config.toml
hidden_size = 320
num_attention_heads = 5
num_key_value_heads = 5
intermediate_size = 512
vocab_size = 8192
norm = "rmsnorm"
rope_fraction = 1.0
parallel_block = false
init_std_down = 0.0
learning_rate = 0.00265
lr_head = 0.00315
max_steps = 14678
Each number is 128 + 24 x the weight over its row's rms, rounded and kept within 0 to 255. Layers, rows and columns count from 0. Numbers have three digits each. The size before them is the row's rms in percent of the matrix's.

# up: layer 3 MLP up, 512x320, rms 0.0596, rows 382-392, columns 80-159
# down: layer 3 MLP down (transposed), 512x320, rms 0.0449, rows 382-392, columns 80-159
# gate: layer 3 MLP gate, 512x320, rms 0.0632, rows 383-393, columns 80-159
up382 114:129107097111116118149138092146130116152149133061121090130140106092115105154142175099074097109126095113137162139119109138152132094119148120095135103112120135141152121144158116112124113122145080125135105154137139106111147155125168127127141090
down382 112:129122154104133080086149133104074090119126131165108133112089162162098110107168121129136135111129178150149095114070123095141121116119120147150135114153131103115116118163111140149140155145138126141143144106122095179137128130109111158104153190
gate383 047:118118090131102108137113146141125168135137115087112144128130137117169141164110105118100133135079125099132142114148137158156124096161129123115102104115114157125122070172093090119137142119123157117133123143136134098106162107146138138146110143
up383 047:103104132125123072130142138153139148152165140103146091152110177125132117144112149140136172097079146145091137158076128133177098132095134141125104134169133126174115124176117122179105134089147159164127102121142150109124121141112121144140115086
down383 053:103104138135148155092122111146142108134147149164155109154137139141072144125077143135092099134085130154090116160120109123135096166094184106109114151175126145122124149106139176155096151096154100129153113127171134116128117139073095115153144118
gate384 113:113168166100112069133128153131117121135120124108140120110157177146149101118109139107112136129129127135104092155146131152116147116121140132118112074168108154105136175119116133109138141129129126132112142129071145132118147132082104122130099094
up384 167:138130098131114178112136146129118118118112094173092111164107131134101170096108117136131131110131110124129150105129127128073124143147149143135139187072148098125102077172130133139118124106093134129133178163156130091162120147159145158087163155
down384 123:145151150140118091130130134121118142143092145102154160104143122137150107153116149129099104121116150122140128145130141148153132118121127126122130062171107159140173171089111119137139130121143141145120098116085100147079134128098088112150075101
gate385 109:102117140143145124093122151120101124118079180101178116147109132177105128070144108109144116135149166151093152108167131108157140120095106148139110110116097130140172108083144121118113123126099114094126155097140115133147118163117185136115138152
up385 092:146123133151134098085148137146096082157091110122152116155144151158116131102159134134128135146157130147104100120157132145120121107122118104102097101096083119138120172112190125160110075111121104109117160121091118100146059131121147100116116114
down385 106:162140145098139129131115106135133093149127064175133110136152129146126108182169141155107168100111132138157083136122127149108117134127161106078133115130106096089094171151123139191140131125152138142123139133120160087121091119129107101102077098
gate386 103:137103135116147099131142119145159161144168169105101109129120134137113102148165137138115117131101119114160139166125136117155149111140128092136159093124124145098126143162139092105096144162144092144091151139155120139171107097171144133133116088
up386 160:142121136126107143123164157110114107152161125114128130134131167153086105106070146137155127088085128123097133157117138118110104125131101095101155146100095111137127076120122173137120141130124143091097103112136154102157119123122122120124151105
down386 107:104139104150145130131113095120137118133108134136141121149102110125140146153167097111126125192185132111149127090141125136116139157128142156145091104149129128122137163133134100121110109101124157160183158131132095148111141124135132145141131143
gate387 088:124098099099142123127144112104142145144122127115105141118146163120106148126116108148133134137115140124147126130166125148092146127113128099126136099110128132150140101134126174086191149110112156152173134177099134144091143114100100130107136136
up387 077:138123116128118197125127125095150124149190131096160138164134126112157114156103106131119124115150109115147108130140153139105137134157128086079125125181108135144124083162139136123108129117126120137169129145082189116174143135126139111106130145
down387 089:124143154153184167121134115148124126129129102107147144127109088119122138094111143112150129148152146136108140159100138106120100081142111166158129162123174128096141142140147113124100092133128084117125131119134137129139100138142131130119156087
gate388 082:168077110166099117151122117131100103099156131097135149130096134118162114154153120115155161146108134102105147142104137123148145118122120080131152101082158154126109174146107122140152127087163089130138158050137130131092136134160130125145128141
up388 081:088145165141172108125106160108137157129103162118146133149122129139107120097143142130114092107131142182136129143088114099139087127124122125149151151131114129154146130135101144162097118157104139122125109170092134078172105120105158123114096119
down388 095:099126191139154133115107098150141158140123153151152119127153093129103141086137137116122125095114113166143105152151113125126114127153172175132138135160145126186125110106105096088106079103111108133125136152118169117153135136110171123140111174
gate389 055:096113115165156137136104121101095152083118136103112133152140068119120118153133166087173101113129129108115108174115111133153123122093131120116150166109143135146123154066088169156106090124145158125095147099101097139115131096091115136133156139
up389 058:146112134138151075148132163104179110147142150099128156094102156152140144144111090155140153150100179134116107132124123128119121083213106145136115074167116113146127136081116096111107118101140122153135122079159133131115134151130158144159122156
down389 064:116158134155152126110173065124100156138106114126128116126128107140139148122117168109136111114118142129117082137125096121102149113176110120133120093122118113167121172088088067143132133124155158086172131143101114134127097158144092126133164153
gate390 051:123124094074132181181144144089103176091127124166099142103140158135158149128145161126144107110147135143149087094105110118148164152110160110146133144112102067138089132107157156137159127104128165156109135098146135105115155131097164116164141116
up390 068:158148165125125127118137105121131125155119136094111133159124131144127157131153115125101155119076123144208138075181125163087113129136120143143146142118155139150142075104098140177131124143116113167130116137113124135103131154080143138113124119
down390 068:145096143102133156130142125099131132100103121110103162156141150157141144101155156131103149118081150143188113072151127153077119149136123140156160136112118123147130088106091133177137140143119105163145121109128111092095148125096112129128126123
gate391 108:109112122081107133152110125135155116133114126132154120163150115117126070130110126112121144124081098123150143194116140085144132167117126126138114111140120121138087123171122107138151111133170177137109133104160168101130120128125160110112145170
up391 144:144122070149128142108128095130084138167152173121116137143124146126092127126124133130130130102159131155104149107113137122121126170112143138167151120097071104139107099100154129145114163150123107119125128128134096132100149120125120119177131164
down391 104:117115132078119130126116122145136116114084105123151128153147116131118085139155112116089129166070104140142111163112082114147129137122133124128125145131173125133135124177086109138135106116190143148132154090125172126182136130139159137118127127
gate392 121:118072102118145152094104156184160105128156099116100130130135148128115134128130092086138124091126103113142097155161140112108120104150124102118168145105144082124086088115154114116116108120180146127109142167177168100134169103136123115093132084
up392 124:145115110103146165156116097159124080165155122121144099118133136124148157135120108133120101127113145149148128126154103110123153128134162114180110135130138167141143130120123163128075133177150165122147121139068131104129117125145119123155117102
down392 116:131151098113120172149112114116162125137158100128180126113131131100101102093151133117127125107145138123055155136113143134172112120154094119123104152156143121121090190154139125151115150125143123103136158093141130101096128129154159148131098112
gate393 106:080127162099085148135158137100089130123111134113104160099119104157180112128162109125098126129130104103150141094111099134187124127135144096138117195150122154154115148107116127097084103118091118113152130135165125133127134113132134142149150109